{
  "num_hidden_layers": 16,
  "hidden_size": 160,
  "num_attention_heads": 2,
  "num_key_value_heads": 1,
  "head_dim": 64,
  "intermediate_size": 640,
  "vocab_size": 4118,
  "hidden_act": "quick_gelu",
  "norm": "rmsnorm",
  "norm_place": "pre",
  "norm_eps": 1e-05,
  "positions": "rope",
  "rope_theta": 1290.0,
  "rope_fraction": 1.0,
  "qk_norm": true,
  "attn_scale": 0.125,
  "bias": "none",
  "tie_word_embeddings": false,
  "parallel_block": false,
  "extras": ["capped logits"],
  "init": "normal",
  "init_std_qkv": 0.0472,
  "init_std_o": 0.00834,
  "init_std_up": 0.0472,
  "init_std_down": 0.00834,
  "optimizer": "soap_variant",
  "learning_rate": 0.00544,
  "beta1": 0.95,
  "beta2": 0.95,
  "weight_decay": 0.024,
  "lr_head": 0.00498,
  "warmup_steps": 54,
  "schedule": "wsd",
  "decay_fraction": 0.909,
  "decay_shape": "pow",
  "final_lr_fraction": 0.0,
  "batch_tokens": 16384,
  "max_seq_len": 512,
  "doc_mask": true,
  "train_tokens": 104800000,
  "max_steps": 6397,
  "dataset": "wikipedia_en"
}
Each number is 128 + 24 x the weight over its row's rms, rounded and kept within 0 to 255. Layers, rows and columns count from 0. The size above them is the row's rms in percent of the matrix's.

# layer 10 MLP down, 160x640, rms 0.234, rows 0-53, columns 384-511
size [104 111 101  96  97 100 110 107 105  95  98  93  94 102 100 101  99  95 106  99  97 102 104  96  97  99  99  97 103  98 107 101  99  92  94  97  93  93  95  98 133  96  98 104 100  99  95 101  97 101 110 104 104  95]
[[111 180 118 140 133 142 150 124 134 135 124 112 121 115 103 135 114  97 173 168 151 128 113 141  89 156 158 180 112  96 144 132 159 122 130 127 144 142 109 106 140 167 151  90 128 130 112 139 123 172 132 105  98 104 157 109 118 113 131 116 126 135 183 117 137 104 106 106 118 114  73 116 133 160 150 131 135 132  98  98 104 118 109 135  99 136 149 135 124 139 176 114 111 124 122 141 122 130 124 108 126  87 151 157 133 135 119 111 113 141 132 148 175 172 122 161 156 154 129 144 159 134 141 140 107 153 126  95]
 [153 123 130 129 141 117 161 148 127 127 122 119 116  99  86 106 134 105 152 119 158 119 120  88 154 164 140 128 161 133 144 137 101 117 170 162 151 115 144 137 109 132 140 135 168 136 139 143 162  93  98  88 143 129 140 136 106 156 102 162 192  92 149 116  75 131 127 142 216 135 101 115 123  92 127 109 135 131 118 143 101 101 134 101 125 145 130 113 122  83 134 188  97 149 151 173 117 159 116  98 116  88 131 144 138 130 131 125 165 139 130 132 117 187 107 103 134 152 161 112 143  99  92 144 146 141 118 126]
 [169 110 110 117  92 157 177 116 121 143 177 144 117 152 124 140 108 107 150 172  87 140  89 126 207 162 108 143 127 139 105 182 134  76 114 103 140  79 150 150 131 158 140 119 116 104 169  81 134 108 131 143 100 139 123 102  94 156 108 124 119 119 155  97 128 127 154 125 133 135  97 174 126 170 104  94 113 148 149 144 111 132 145  79 111 131 128 151 140 128 140 137 107 117 128  90 144 103 130 113 105  74 147 163 122 107  96 129 121 125 160 138 104 152 110 141 134 145 115  87 142 117  96 136  99 108 121 136]
 [155 152 123 105 107 151 148 108 154 136 151  75 181 117 104 133 144 122 154 122 102  86 119  92 110 140 170 133 162  86 120 136 140 153 155 105 111  93 150 111 123  92 116 120 122  91 139 142  90 130 114  91 119 146 167  88 115 121 143 134 118 129 111 130 115 167 153 134 130 140 178 149 134 111 119 118 153 142 133 114 135 117 133 173 109 164  88 162 118 139 119 128 159 152 155 105 164 156 166 142 116 119 128 115 121 165 174 157 167 164 137 179 118 136 138 130 136 135 137  89  89 125 108 108 146 143 140 126]
 [119 124  90 125  71 127  98 157 140 138 114 127 117 107 152 128 129 119  67 111 119 173 133  80 189 158 137 142 114 120 142 120 151 149 130 105 134  98 131 129 152 128 171  96 107 137 131 116  90 133 113 139 161  76 117 128 119 102 136 170 122 137 131 112 129 108 125 109 136 167  90  98 127 150 177 114 113 127 109 138 143 102 131 122 131 154  93 153  84 134 143 120  84 114 102 161 114 147 120 140 110 125 117  98  90 131 111 120  93 142 122 111 135  60 113  93 122 119 121 169 135 157 125 141 131 143 114 111]
 [131 126  80 136 106 157 117 134 117  94 100 125 112 120 104 160 116 137 136 103 109 126 104 143 122 120 135  93 107 178 146 102 151 152  78 139 166 114 161 130 161 145 140 142 103 146 111 155  89 158 102 129  93 102 151 125 137 116 100 130 130 134  71  74 163 110 111  99 106 124 141 122 121 144 114 111 106 149 122  96 159 113 130  98 122 130 132 113  63 128  64 156 161 140  92 152 140 113 113 134 135 131 101 109 120 127 135 131 113 131 153 147 138  97 105 117 157 118  78 134 106 129 164 154 122 116 156 133]
 [ 99 132 112 127 118 127 100 141 116 147 151 144 100 129 143 180 111 148  80 105 156  95 131 113 158 107  73 151 122 144  96 134 161 149 153 184 116 108 118 123 126 116 104 106 149 202 115 155 129  62 137 137 136  64 121 120 101 131 102 133 111 142 115 130 115 129 172 115  92 154 103 135 137 136 144  94 134 111 130 123 133 121 105 123 137 147 119 108 138 116 127  96 108  95 102 139  96 140 161 136 151  81 132 109 149 141 124 152  98 110 107 124 110 141  84 127 110 142 125 105 155 103  77 138  96 178 131 141]
 [128 143  85 108 104 146 118 163 134 106 113 140  80 149 116 145 191 139 142 140 123 104 136 148 122 104 147 134 113 123 113 150 132 149 189  97 172 100 139 147 107 147  80 161  93 139  93 113 177 125 109 147 132 125 105 134 142 134 116 111 125  97 160 134 152 118 109 114 130 173 109 113 129 120 128 141 107 118 141 151 130 110 111 170 104 145 117  88  78 159 133 110  99 132 128 125 122 136 152 120 132 135 143  97 109 141 132 136 138 166 153 110 139 129 159 141 115 129 104 141 169  97 119 141 147 110 126 127]
 [ 64 122 135 158  96 148 147 126 132 109 107 128 202  96 101 143 140 143 136 153 172 158 100 142 145 115 108  92 146 132 128 102 119 115 115  96  93 126 119 145 118 129 143  84 119 129 103 122 162 136 156 150 113 159 186 170 104 144 146 129 166 141  77 115 126 127 129 113 111 151 137 153 129 122 170 134 129 135 122 141 113 139 152 146 166 151 123 161 119 152 128 117  98  96  95 115 126 102 134 106 126 128 132 138  91 149 110 100 139 141 111 130  91 113 134 162 134 155 149 184  87 100 149 162 138 166 100 128]
 [128 139  73 101 102 132 106 133  83 126 119 136 134  79  92 124 118 126 113 164 108 152 144 127 126 156 109 123 112 136 127  86 150 150 174 128 107 118  94 109 113 121 143 114 151 108 162 120 102 133 111 108  85 107 151 133 147 126 139 145  69 116 118 129  77 122 123 101 129 127 109 127 110 141 105 148 129 107 130 139 134 160 139 154 137 113 106  92 138 145  74 165 133 157 154 150 126 124 112 129 119 127  74 125 120 157 123  66 153 112 100 169  93 157 125  98  81 145 151 118  80 151 100 109 136 127 107 123]
 [ 80 104 113 120 121 124 126 121 141  88 124 142 172 133 137 159 109 101 121 134 147 163 127 124  96 153 116 123 150 152 119 166 105  97 146 103 117 138 101 156 164 123 130 107 148 105 133 100 150 127 130 130 125  96  83 110 124 112 136 179 109 101 142 101 129 132 128 103 128 121 143 116  92 135 122 171 138 167  67 131 137  83  95 169 176 134 113 137  77 110 134 183 138 150 138 132 138 130 125 130 122 132 107  85 142 152 140 134 117 167 110 115 118  84 127 135 109 136 130 116 135 156 128 123  73 146 141 162]
 [136 140 153 140 138  80 100 112 109 131 125 157 151 118 100 130  86 116 160 122 107 147  99 109 164 147 141 112 161 107 126 165  87 107 112 118 113 121 144 161 128 157 132 137 126 155 115 152 176 136 141 124 171 113 121 151 150 129 108  93 124  89  71 166 120 170 113 139 135 133  92 123 131 114  82 117 141 145 172 129 113 142 118 107 130 103 135 123 150 173  97 115 135 115 144  92 117 138 154 105 151 108 119 160 174 115 101 178 142 192 179 104 135 139 155 114 138  89 133 126 154 180 145 138 137 126 117 144]
 [ 97 124 113 126 113 156 149 165 110  91 118 145 135 124 139 132 138 147 168 133 155 106 125 112 115 151 119 120  97 100 105 122  96 152 134 138  61 102 181 114 138 119 130 120 131 116 155 116 136 140 102 105  94 121  91 100 143 111 145 137 102  81 129 140  89 144 146 117  85 115 151 155 136 105 108 114 138 115 118 157  56 129 153 130 207 151 127  85 148 153  95 108 130 100 121 142 100 144 118  86 101 177 136 121 147 156  86 112  83 143 163 109 164 122  85 145  93 106 153 129 156 132 161 122 155 118 127 153]
 [153 157 102 124 145 133 138 129 110 114 143 123 119 143 141 114 186 143 123 142 174 109 101 159 118 127 152 132 119  79 109 104 154 169 132 120 163 102 122 146 146 125 136 105 125 116 115 139 151  85 124 188 168 122 113 142 121 180 154 107 138 131 141 109 123  85 127 130 152 114 149 111 126 120 144 135 106 153 124 170 126  99 141 124 127 153 112 133 146 135 124 138 110 131 144 171 149  85 123 123 123 131 152 103 118 151 120 142 145 117 140 109  94  46 158 144 138 128 127 163 156 140 159 103  95 157 114 164]
 [153 117 141 150 165 170 115 132 103 144 113  93  82 138 111 117 116 152 121 148 127 131  84 170 106 111 133 142 140 123 106  90 126 175 133 138 126 130 113 149 116 152 120  92 106  97 131 135 105 133 109 110  79  91 132 145 143 141 175 131 148 168 128 149 139  83  91 117 140  99 133 118 139 137 125 161 117 143  56  76 141 131 140  88 124 163  89 129 158 126  83 146 104 166 168  94  84 122 103 146 130 143 132 115 140 101 124 123 136 135 154 126  82 167 138 153 136 122 125 123  74  72 161 121 119 170 121 125]
 [133 136 136 125  77 122 134 166  72 101 158 100  94 123 134 175 128 120 136 152 140 131 127 114 144 125 133 138 105 109 116 127 121 117 110 161 145 126 168 121 131 122  96 122 139 114 114 124 121 134 109 158 126 150 134 159  93 170  74 118 141  62 158 117 142 118 156 102 119 100 146 103  98 145  93 127 129 100 116  94 123 137 136  94 152 110 112 105  98 125 162 134 142 120 123 160 175 143  91 142 150  71 137 140 120 167 106 137 113 117 114 131 151  91 105 167 146 144 111 130 132 137 157 126 100 133 134 106]
 [128  91 122 138 128 129 114  95 145 116 133 107 115 139 202  98  99 117 104 132 149  96 143  94 142 141 149 122 137 126 129 128 144 115 114 101  79 116 151 138 139 145 148 130  57 140 120 129 159 108 148  63 143 129 158 126 143 130 121 135 131 136  76 114 121 135 158 137 128 111 119 131 106 140  84 150 122 140 114 167 110 147 102 110  84 131 123  78 146  98 157 105 124 125 145 170 150 173 132  76  90 155 135 138 122 133 138 118 104 111 134 144 115 106 150  81 121 127 127 116 105 100 168 161 160 136 174 110]
 [160 131 128 116 116 155 141 134 158 174 154 131 156 170 128 120 127 135 123 137 130 128 108 142 112 153 105 152 125 155  61 147 114 116 113 116  78 139 134 151 104 130 133 128 119 103 119 126 138 118  97 165  90 139 119 153 131 131 130 124 137 144 105 122 126 167 147 122 104 127 129 141 117 143 111 176 148 134 117 125  65 163 153 115  94 143 185 183 139  95 181  81 137 128 110 130  99 137 105 134 173 167 112 131 104 144 137 129 174 126 158 116 120  74 125 134 145 119 150 104 122 134 113 141 154 175 100 125]
 [132 127 118 118 131 140  88 102 100  88  99 105 153 145 149 122 118 119 131  93 118 109 100 171 135 123 104  97  87 139 122 145 119 125 126 142 160  85 139 105  98 127 165 153 118  92 125 127  96 126 122 141 118  95 158 105 168  99  82 128 143 166 140  97  71 130  87 120 108  90  98 143 122 135 136 100 120 102 118 114 162 158 107 122 124 174 135 128 111 150 108  98 170 141 109 125 151 148 145 143 122 122 116 134 126 193 140 128 131 131 112 102 120 102  93 122 187 117  92 100 112  95 107 128 149 139 147 143]
 [132 124  85 173 126 121 150 138 133 119 128 143 141 148 125 118 105 102 128 112 127 118 135 115 153 110 159 154 122 126 144 128 102 103  96 149  99 105 147 138 137 137 114 139 136 127 114 117 148  86 221 122 141 135 109 149 119 156 145 124  63 144 130 172 133 136 108 118 150 138 120 135 123 135 140 135 141 106 139 170 166 118 120 133  73 125 106 114 127  94 163 126 120  97 141 129 125 105 135 121 127  66 136 142 127 126 138 127 117 118 121 152 138 151  95 127 105 160  96 117 141 125  64  52 135 132 111 106]
 [189 144 132 176 126 119 155 130 137 148 134 153 120 126 100 138 127 157 131 116  93  88 144 110 125 145 193 132 110 177 125 142 141 111 127 138 136  96 145 129 113 117 131 114 101 159 110 133  92 145 164 137 110 109 113 130 163 126 111  88 152 124 153 113  98  94 107 135 127 126  99 132  97 132 162 121 122 153 157  56 140 148 119 159 150 104 119 126 145 120 149 142 160  93 161 145 140 178 106 112 127 124 132 163 124  73 149 144 107 111 136 152 151 165 144 152 136 117 107 136 131 141 125  91 138 151 104  79]
 [115 167 152 108 178  75 128 179 167 132 163 141 155 140 137 164 152 129 148 121 154 106 100 112 133 148 128 136  95 142 140 123 128 161  94 147 147 110 158 119  84 149 138 184 134 141 130 118 141 131 151 142 143 156 121 117 143 141 124 166 134 136  70 145 162 138 135 133 152 131 145 112 139 118 164 139 134  87 113 108 127 129 120 158 133 111 152 139 108 119 114 127 144 134 149 129  67  92 114 177 151 150 123 118 108 100 142 149 153 145 124 137 166 136 170 119  90  75 126 103  97 132 138  99 145 117 101 175]
 [121  98 132 124 103 126 152 142 140 108 120 107 124 114 109 131 134 147 108 171 124 133 136  80 136  83 140 109 144 106 118 158 127 166 136 105  71 105 123 187 115 167 131 158  96 122  87 112 139 135 137 113 184 132 144 109 144 140 152 164 133  88 129 141 129 148 131 121 115 165 142 125  91 113 140 130 117 132 123 105 138  96 157 154 121 102 159 128 145 123  91 134 102 129 118 129 127 124 103 145 108  99 135 154 100 166  92 127 148  92 126 122 115 151 185 111 138 103  81 151 151 108 120 112 132 127 107 113]
 [161 160 102 130 104 129  84 166 173 120 129  92 154 143  76 119 121 181 143 112 150  97 103 135 141  92  98 114 111 200 111 142 140 122 130 114 139 139 138  98 109 137 147 137 105 138 170 149 129 135 135 120 137  83 136 119 128 115 125 101 119 132 132 137 159 161  96 134 126 114 113 133 112 120  85 123 128 203 117 122  82  94 164 141 138 150  96 138 150 105 147 135 163 106 164 137 167 143 114 120 170 156 142 122 149 155 190 102 163 121  90 116 161  74 106 134 118 114  73 111 136  82 140 158 137 106 147 133]
 [143 111 127 133 142 139  81 106 140 135  78 138 131 145 119 125 145 117 174 131 129 118 119  71 127 147  89 139 120 146 137 131 102  98 110  77 133 102 125 117 132 177 124 155 142 138 112 126 154 106 154  90 132 136 115 120  94  80 139 114 125 103 163 123 130  93 119 150 124 113 133 133 111 145  90 169  75 121 165 122 153 119  90 176 141  99 117 117 136 130  87 142 114 133 136 129  81 115 133 154 112 106  83 106 115 162 106 112 141  83 107 121 124  97 124 116 146 120 110  84 160 157 125 144 155 122 115 101]
 [157 128 122 142 153 113 129 129 186 116 152 144 104 152 152 110 126 179 156  74 115 160 170  85 136 106 120 153 158 120 112 144 116 104 104  97 128 119 165 129 129 154 101 123 107 118 139 151 119 161 152  96 152 101 146 115 142 152 159 133 109 126 114 128 136 141 109 116 132 163 107 112 167 109 143 147 146 141 173 167  92 149 115 190 143 137 131 144 121 128 156 132 160 123 181 129 148 100  98 120 138 119 129 147 136 161  91 128  88 116  99 136 129 153 145 152 133 146 183 136 168 151  91  90 112  88 165 145]
 [111 126 156 141 148 121 124 101 132  98  89 173 118 119 132  90 144 119 146 138 125 115 141 143 125 147 132 116 121 126 126  92 118 138 106 129 146 127 127 147 138 136 111 167 123 185 118 145 143  94 144  96 175 152 131 146 149 137  80 133 136 183 140 188 133 122  95 113  96 115  46 143  99 142 126 114 117  99 134 153 116 110 143 104 132  81 100 113  98 176 116 121 191 131 101 153 132 138 105 122 127 156 140 150 157 128 105 125 136  88 162 114 124 158 120 128 139 143 137 130 115  92 160 116 160 125 147 109]
 [156 164 177 142  93 109 108 129 136 154 152 164 144  90 116 156 155 115  97 169 128 126 115 153 135 163 135 100 158 141 132 138 110  81 183 151 123 124 136 194 166 113  99  77 157 124 137 136 163  87 133 137 129 162 130 143 165 106 100 181 135 114 133 134 145 147 157 120 121 139 102 150 133  76 111 131 104 178 149 122 120 125 147 107 161 137 133 155 136  96  95 121  97 133 111 166 139 132 135 132 140 135 139 119 131 101 138 158 113 155 113 105 132 128 127 120 137 144 106 106 117  97 140 123  79 114 132 144]
 [110 125 149 136 118 115 142 144 164 125  72 144 100  93 117 148 119 139 126 114 170 156 155 146 141 151 121 165 105 145  98 123 146 108 154 127 169 118 156 144  92 154 145 141 140 133  70  99 111 156 122 137 118 150 110 136 201 109 104  99 113 153 128 137 165 147 105 134 124 122 140  94 174 132 159 126 139 117 116 131 158 157 115 100 156 144 126 111  98 153 174 115 151 114 151  92 144 123 126 162 144 100 112  96 141 119 133 188 138 146 126 123 126 126 146  62 158 122 109 124 141 138 137 168 160 162 150 143]
 [152 135  99 125  84 130 123 124  91 125  87 124 120 118 110 118 148 106 156 151  90 133 140 102  95 154 117  91 169 118 123 166 100  81 127 102 159 145 160 109  99 134 146  80 116 103  95 141 126  95 139 115 101 106  78 164 142  74 134 101 139 121 180 150 157 138 131 131 115 131 123 116  94  73 166  76  88 147 136 137 155  99 145 112 110 107 133 111  89 155 163 139 167 160 121 142 119 157 123  74 140 132  96 122 113  99  89 118 109 126 144 138 109  71 128 128 138 116 151 104 164 131  94 116 128 120  96 107]
 [130  79 114 131 183 118 104 182 121 130 146  92 183 128 118 176 127  99 161 111 110 121 130 133 138 104 112  95 120 105 128 130 138 130 176 151 127 139 111 150  82 121 118 109 147 150 112 133 155  99 153 138 116 160  93 110 132 130 118 132 142 112 166 102 184 116 151 117 123 158 147 104 152 141 170 106 170 115 114 153 112 128 151 131 130 155 158 128 145 132 128 166  96 142 131 144 120  99 147 182 143 138 167 123 137 173 137  73 111  99 125 113 129 141  96 135 142 150 105 159 123 156 133 126 171 115 123 153]
 [140  85 136 104 148 157 113 136 124 131  96 110 154 120 128 130  91 151 101 141 140 126 146 131 106 147 137 107 107 167 129 101 116 120  84 150 132 117 141  79 121 112 123 112 156 123 141 160 106 145 114 150 103 121 139 125 113  92 152 157 155 112 167 119 108  97 164 143 110 140  91 169  97  93 156 115 102 109 131 122 118 113 136 126 181 127 142 101  99 119 104 119 103 153 130 140 117 151 124 114 122 103 121 123  92 137 124 178 159 128 137 150 101 114 134 171 122 116 130 134 165  91 151 106 109 122 104 122]
 [133 116 109 124 103 125  95 112 124 137  85 120 131 114 128 158 178 151 144 123 113 150 122 126  62 143 130 146 104 117 148 155 134 119  90 138 165 143  93 121 109 106 153 129 105  85 143 147 122  90 158 130 170 128 131 178 117 131 104 155  89 134 134 133 148  86 103 102  88 134 139 141 113 130 146 120 135 134 134 121 157 134 103 148 111 124 137 112 107 148 150 110 134  89 139 117 132 132 141 123 146 117 110 161 102 163 176  91 150 112 134 134 110 152 111 117 179 141 159 139 139 147 146 146 141 154 150 108]
 [138 133 139 170 123 149 143 114 109 120 161 136  98 101  90  78 126 131 115 122 102 119 105 118 162  98 141 155 116  61 119 100 127 109 137 149  88 110 162 139 100 147 129 162 150 158 100  98 132 118 110 103 110 135  82 143 111 130 128 143 133 114 152 131  64 112 115 103 132  72 128 106 130 113 126 137 139  98 148  73 152 138 148  94 125 148 113  93 126 119 128 157 132 133 137 137 122 129 128 106 137 146 114 159  92 174 115 134 100 106 134 110 132 138 133 192 157 123 104  96 144 118 152 158 158 142 170 143]
 [141 147  98 178 180 137 142 136 122 111 125 139 173  92 146 163 133 161 157 164 133  93 143 132 131 110 126 152 101 163 100 150 130 125 125 132 135 104 126 148 123 166 159 189 126 159 166 116 122  87 100 131 116  99 133 142 139 163 109 129 159 148  90 149 165 120 112 137 147 148 142 109  90 114 160  98  86  78  92 120 166 123 148 142 133 133 161 119 161 135 106  97 175 133  94 132 114 118 106 165 136 117 162 146 165  70  91 125 117 127 159  69 141 173 101 122 119 110  93 166 119 208 142  88 108 121  95 111]
 [135 104 108 115  87 132  96 112 132  87 139 106 137 112 136 129 129 130 152 174 119  96 130 144 150 178 110 152 143 128 107 113 101 109 133 154  68  93  77 165 112 128 125 114 126 108 165  99 117 106 124 100 158 128 114 115 139 144 118 116 136 149 119  65  77 104 119 126 125 133 176 134 133 162  78 113 122 104 110 144 154 149 135 114  91  95 154 132 128 114 103 132 124 116 109 118 131 171  97 108 158 123 142 130 163  99  64  95 160 154 129  98 116 167 134 149 123 103 115 128 124 112 101 102 146 127 140 140]
 [159 127 121 124 121 150 139 148 105 119 135 163 145 149 163  84 203 125 129 147 138 138 104 166 147 134 150 106 137 148 132 148 110  82 134 100 158  98 149 120 150 127 103  86 135 147  90 144 162 130 164 134 103 140 106 154 151 122 126 129 157 115 131 130 158 121 149 150  95 146 150 156 132 161 123 117  84 115  99 144 136 131  90 100 159 104 109  91  99  90 158 131 110  87 113 155 122 153 137 162 132  94 101 124 113 119 113 131  95 112  63 140 104 180 111 117 132 130 116 123 141 139 120 131 103 150  98 107]
 [130 103 140 118 112 106 151 136  94 161 148  92 119 182  84 135 109 150 106 143 111 120 149  78 163 145 123 122 143 114 128 119 128 143 139 150 123 150 164 173  82 124  77 117 103  93 151  82 157 120 134 141 101 166 130 142 137  66 127 127 124 104 145  86 128 129 125 151 143 169 168 144 130 154 131 146 114 162 115 185 113 131  93 107 112 153 146 118 164 122 161 167 156  95 141 118 109 176 132 141 167 137 134 168 128 135 106 153 156 117 120 113 110 102 163 112 209 118 113 118 138 137 133 133 165 128 151 104]
 [113 109 119 109  93 130  98 154 111 174 114 120 153 138 134 109  90 139 113 111 127 115 125 174  79 174 112 120 138 131 105 102 184 142 136 146 117 158 148 141 179  92 127  74 138 100 166 102  75 147 100 142 119 155 127  96  89 106 120  87 128 160 172 130 129 160 126 153 126 134 156 118 111 145 129 124 121 130 125 151 122 139 121 171  81  77 157 164 124 132 145 115 149 130 152 144 135 124 106 114 125 116 120 132 150 142 131  77 130 146 105 102 100 124 117 103  98  99 132 129  78 132 119 150 120 124 130  98]
 [137 102 141 112 112 120 163 100 148 130 114 134 145 141 165  88 167  94 151 142 150 143 124 161 116 131 103 160  82  80 145 169 128 132 116 163 128 131  60 120  85 143 133 188 151 137 145 138  69 132 119 114 155 102 126 127  66 166  66 156 134 124 109 114 188 132 157 185 119  84 125 136 124 137 121 103 169 133 126 128 138  96 137 138  84 135 125  95 134 120  99 147 159 134  88 120 114 108 135 165 109 110 146 145  99 136 112 102 149 129 103 154 105  98 121 111 146  99 130 161 144 150 136 161 120 110 106 114]
 [103 114 161 158 129 121 160  91 133 136 113 160  81 133 164 111 133 149 120 149 175 123 140 102 150 133 129 174 112 105 153 146 128  91 133 123 118 132 108  84 144 115 144  93 142  90  92 160 142 133 126 105 149 142 151 180 126 121  96 107 105 165 121 149 118 115 119 130 131 133 162 121 140 168 161 171 136 122 154 127 144 161 109 136 131 128 148 168 108 178 148 139 119 146 113 153 117 155 210 131 144 110 151 146 110 120 109  89 103  97  96 153 126 158 121 152 146 136 137 172 101 132 100 166 151 167  86  94]
 [124 168 139 105 125 121  94 117 136 102  90 173 124 105 108 152 142 121 134 150 145 114 176 108  87 122 183 143 134 122 126  71 113 110  77 150 129  95 137 137 126  86 144 133 146 138 139 145 152 162 124  85 155 162 150  84 132 122 156 118 108 135 127 141 134  89  85 103 116 112 117 134 120 155  97  94  87 113 135  88 124 103 132 121 127 102 126 122 121 134 103 123 150 123 138 137 162 177 114 102 129 102 159 129 136 117  98 132 130 151 107 132 101 148 129 131  96 113 120 131 141 132  94 113 131  71 186 125]
 [150  99 138 121  92 112 119  96 159 165 140 171  55 127 140 118 147 113 145 143 167 164 116 157 121 139 100 120 124 119 118  87 154 140 149 101 105 109 149  99 125 145 120 133 155 133 123 115 138 144 147 144 142  95 105 139 129 126 136 124  77 128 124 158 127 129 124 117  92 144  96 150 112 132 128 118 154 164 123 117 147 101 107 127 114 122 130 163 115 136 147 137 148 103 114  89 135 120 127 114 175 130 158 112 121 127 138 126 173 124 137 162 133 137 112 138 115 112 139 122 132 114 169 115 150 154 149 166]
 [122 139 138 139 159 128 142 121 164 108  95 151 124 133 146 108 107 170 167 115 103 134 157 153  90 134 134 104 131 112 154 175 132 135 125 144 128  69 129 126 151  84  99 136 134 119 183 136 127 155 128 104 169 173 123 109 105  98  79 125 148 141  82 118 112 127 154 107 119 146 133 123 155 147 120  80 156 130 125 164 160 149 181 164 119 116 168 132 130 151 155 124  98 130 143 105 127 145 128 158 151 133 124  80 104 100 145 112 127  99 127 158 135 132 126 160 113 141 106 138 105 130 109 126 132 112 130  80]
 [141 139 179 128 178 146 160 134 126  75 120 107 130 107 139 121 109  92 137 107 129 125 121 101 106 136 148 126 166 136 163 133 145 124 131 147 129 138 100 160 148 179  72 163 136 142 155 133 113 118 118 136 143 125 122 141 101 200 130 153 138  92 138 150 179 120 108 146 132 146  96  62  98 139 163 150 126  97 126 122 140 142 137 116 103 105 108 154 159 130 152 164 166 110  94 160 138 144 126 104 120 117 147 160 116 110 118 111 136 152 187 197 108 141 139 118  92 111 139 125  64 112 154 107 140 141 131 135]
 [169 147 158 102 173 152 173  95 133 146 122 118 160 143 128 135 121 126  99 146 155 150 112  93 130 103 166  82  98  98 121 122 111 152  98 146 134 128 181 136 159 147 109 106 155 144 102 144 120  94 154 132 127 111 106 113 180 161  85 147 142 158 121 129 156 102 141 136 158 138  90 141 140 114 134 110  86 123 156 129 110 154 115 166  98 119 133 146 128 120 131 137 103 150 149 150 109  88 121 165 124 110 123 185 124 129  83 164 156 132 135 130 141 133 149 135 153 164 116 105 114 125  78  98 118 156 102 125]
 [ 80 160 142 140 104 131 138 155 142  75  83 113 128 102 132 125  98 157 164 128 137 108 118 136 107  87 100 144 103  93  89 140 142 123 133 155 114 102 157 108 159 143 117 157 133 148 106 135  77  99 139 125 130 174 112 126 100 156 135 136  71 146 140 138 139 101 144 158 118 105 132 114 135 137 120 123 112 111  94 142 112 111  82 108 110 149 144 141 148 139 154 153 154 110 152 121 107 127 116 129 131  99 131 147 119 132 132  97  91 154 130 134 118 157 116 103 125 111 113 137 110 115 109 159  82 129 150 129]
 [146 100 121 118  62  76 131 102 100 100 107 154  67 112  90 148  88 114 140 115 138 134 169  89 122 123 112 121 182  97 146 128 127 125 149 105 112 128 143 109 127  99 133 136 107 106 162 121 138  76  98 132  89 158 153 128 125 144 144 121 103  92 150 131 117 123 136 158 161 126 128 143 115 133 108 119 146  92  98  86 153 168 143 115 112 123  84  76 168 157  93 172 135 135 135 108 174 153 138 159 144 107 132  98 144 101 108 153 139 129 131  99 146 111  90 146  95  99 124 139  88 155 125 120 106 167  93 126]
 [141 137 127 145  90 152 103 126 142 140 108 129 103  97 148 124 131  74 100 168  98 106 115 132 125 116 162 119 133  83 104 146  80 111 101 140 125 131 127  89 138 137 128 120 121 100  93  73 160 117 126  92 124 108 127 119 126  96 156 146 109 121 129 119 139 118 105 175 125 178 124 126 163 164 145 142 160 152 153 104 117 114 105 122 120 145 150 121 107 113 116 131 129 128 120 107 153 144 134 141 108 138 140 124 109 117 148 104 108 130 111  93 151 138  87 122 114 167 132 135 120 127 118 166 112 106 151 168]
 [116 125 129 103 169 138 149 109  78  81 112 126 135 140  83  89 136 146 114 134 108  99 101 148 147  86  98 142 125 146 152 152 133 141 147  99 106 106 131 131 141 134  98 106  98 122 128  94 127  81 113 164 131 106  81 126 105 148 142 153 153 122 122 117 126 147 138  76  90 139 158 111 164 125 112 117 111 141 153 132 135 126 135  94 127 115 134 125 138 117 125 182 186 129 150 149 103  98 122 167 149 167  85 150 132 128 180 122 131 154  91 111  96 123 135 131 112 112  79 124 155 164 123 159 116 130 151 113]
 [160 138 143 142 141 140 145 118 150 118 160 125 113 144 160 157 134 163 121 112  86 127 124 134 150 109 176 113 132  94 107  99 129 158 123 140 168  87 118 127 143 123 139 145 135 116 140  80  91  87  77 145  76  94 141 119 135 107 140 166  95 160 148 162 126 151  88 154 106 138 139 117 121 142 127  85 139  76 166 122  73 145 130 137 130 112 104 149 119 137 105  91  90 132 160 110 159 121 125 124 110 102 127 135 150 112  95 140 155 109 149 128  91 136 113 107  97 149 151  82 123 107  96  92  95  79 139 127]
 [132 148 137 171 124  94 166 117 109 114  93 122 150 145 139 107 102 164  82 138 109 136 130 109 164 155 160 125 178  95 116 117 138 113 130 159 119 111  79 117 125 131 140 121 155 124 112 117 174 123 111  99 153 119 133 184 104 113 140 181 156 126 131 139 121 142  81 120 137 135 143 110 103 163 116 150 141 113 173  97 159 141 158 145 126  93 143 142 105 166 139 119 145  93 136 171  82 115 117 129 132 155 136 154 110 110 185 100 164 123  94 131 140 115 112 130 109 123 132 123  97 106 124 145 165 162 144 183]
 [144  99 124 115  97 152 134 131  99 130 166  99 107  74 128 163 138  81 137 136 112 136 150 129 137 146  98 117 139 115 162 145 111 154 164 111 118 159 162 141 125 157 131 169 142 134  92 121 168 131 144 141  82 169 101 101 101  98 108 149 133  82 132 107  76 126 187 100  97 148 129 126 123 130 100 123  79 123 134 164 127 109 153 131  73 147 100 142 116 131 124 111  92 135 135 149 135 163 161  91  88 131 101 127 144 197 111 104 124  94 120 143 122 106 138 162 109 130 170 112 124 129 106 147  93 150 140 103]
 [134 131  98 122 124  92 163 120 127 153 138 120 122 129 138 173 160  93 149  83 118  99 128 182 132  98 122 111 134 136 131 163 144 122 107 130 125 107 175 108 115 138 160 177 136 125 105  94 154 140 105 120 154 176 137 138 166 133 144  95  76 137 108 147 102 126 129 100 137 149  96 172  70  74 174 129 113 109 162 143 151  88 162 141  61  87 163 126 108 104 188 121 151 107 149 107 142 161 166  94 117 114 143 140 110 137 117 172  91  99 122 111 113 111 187 137  91  72 138  96 112 125 117 113 117 155  53 104]]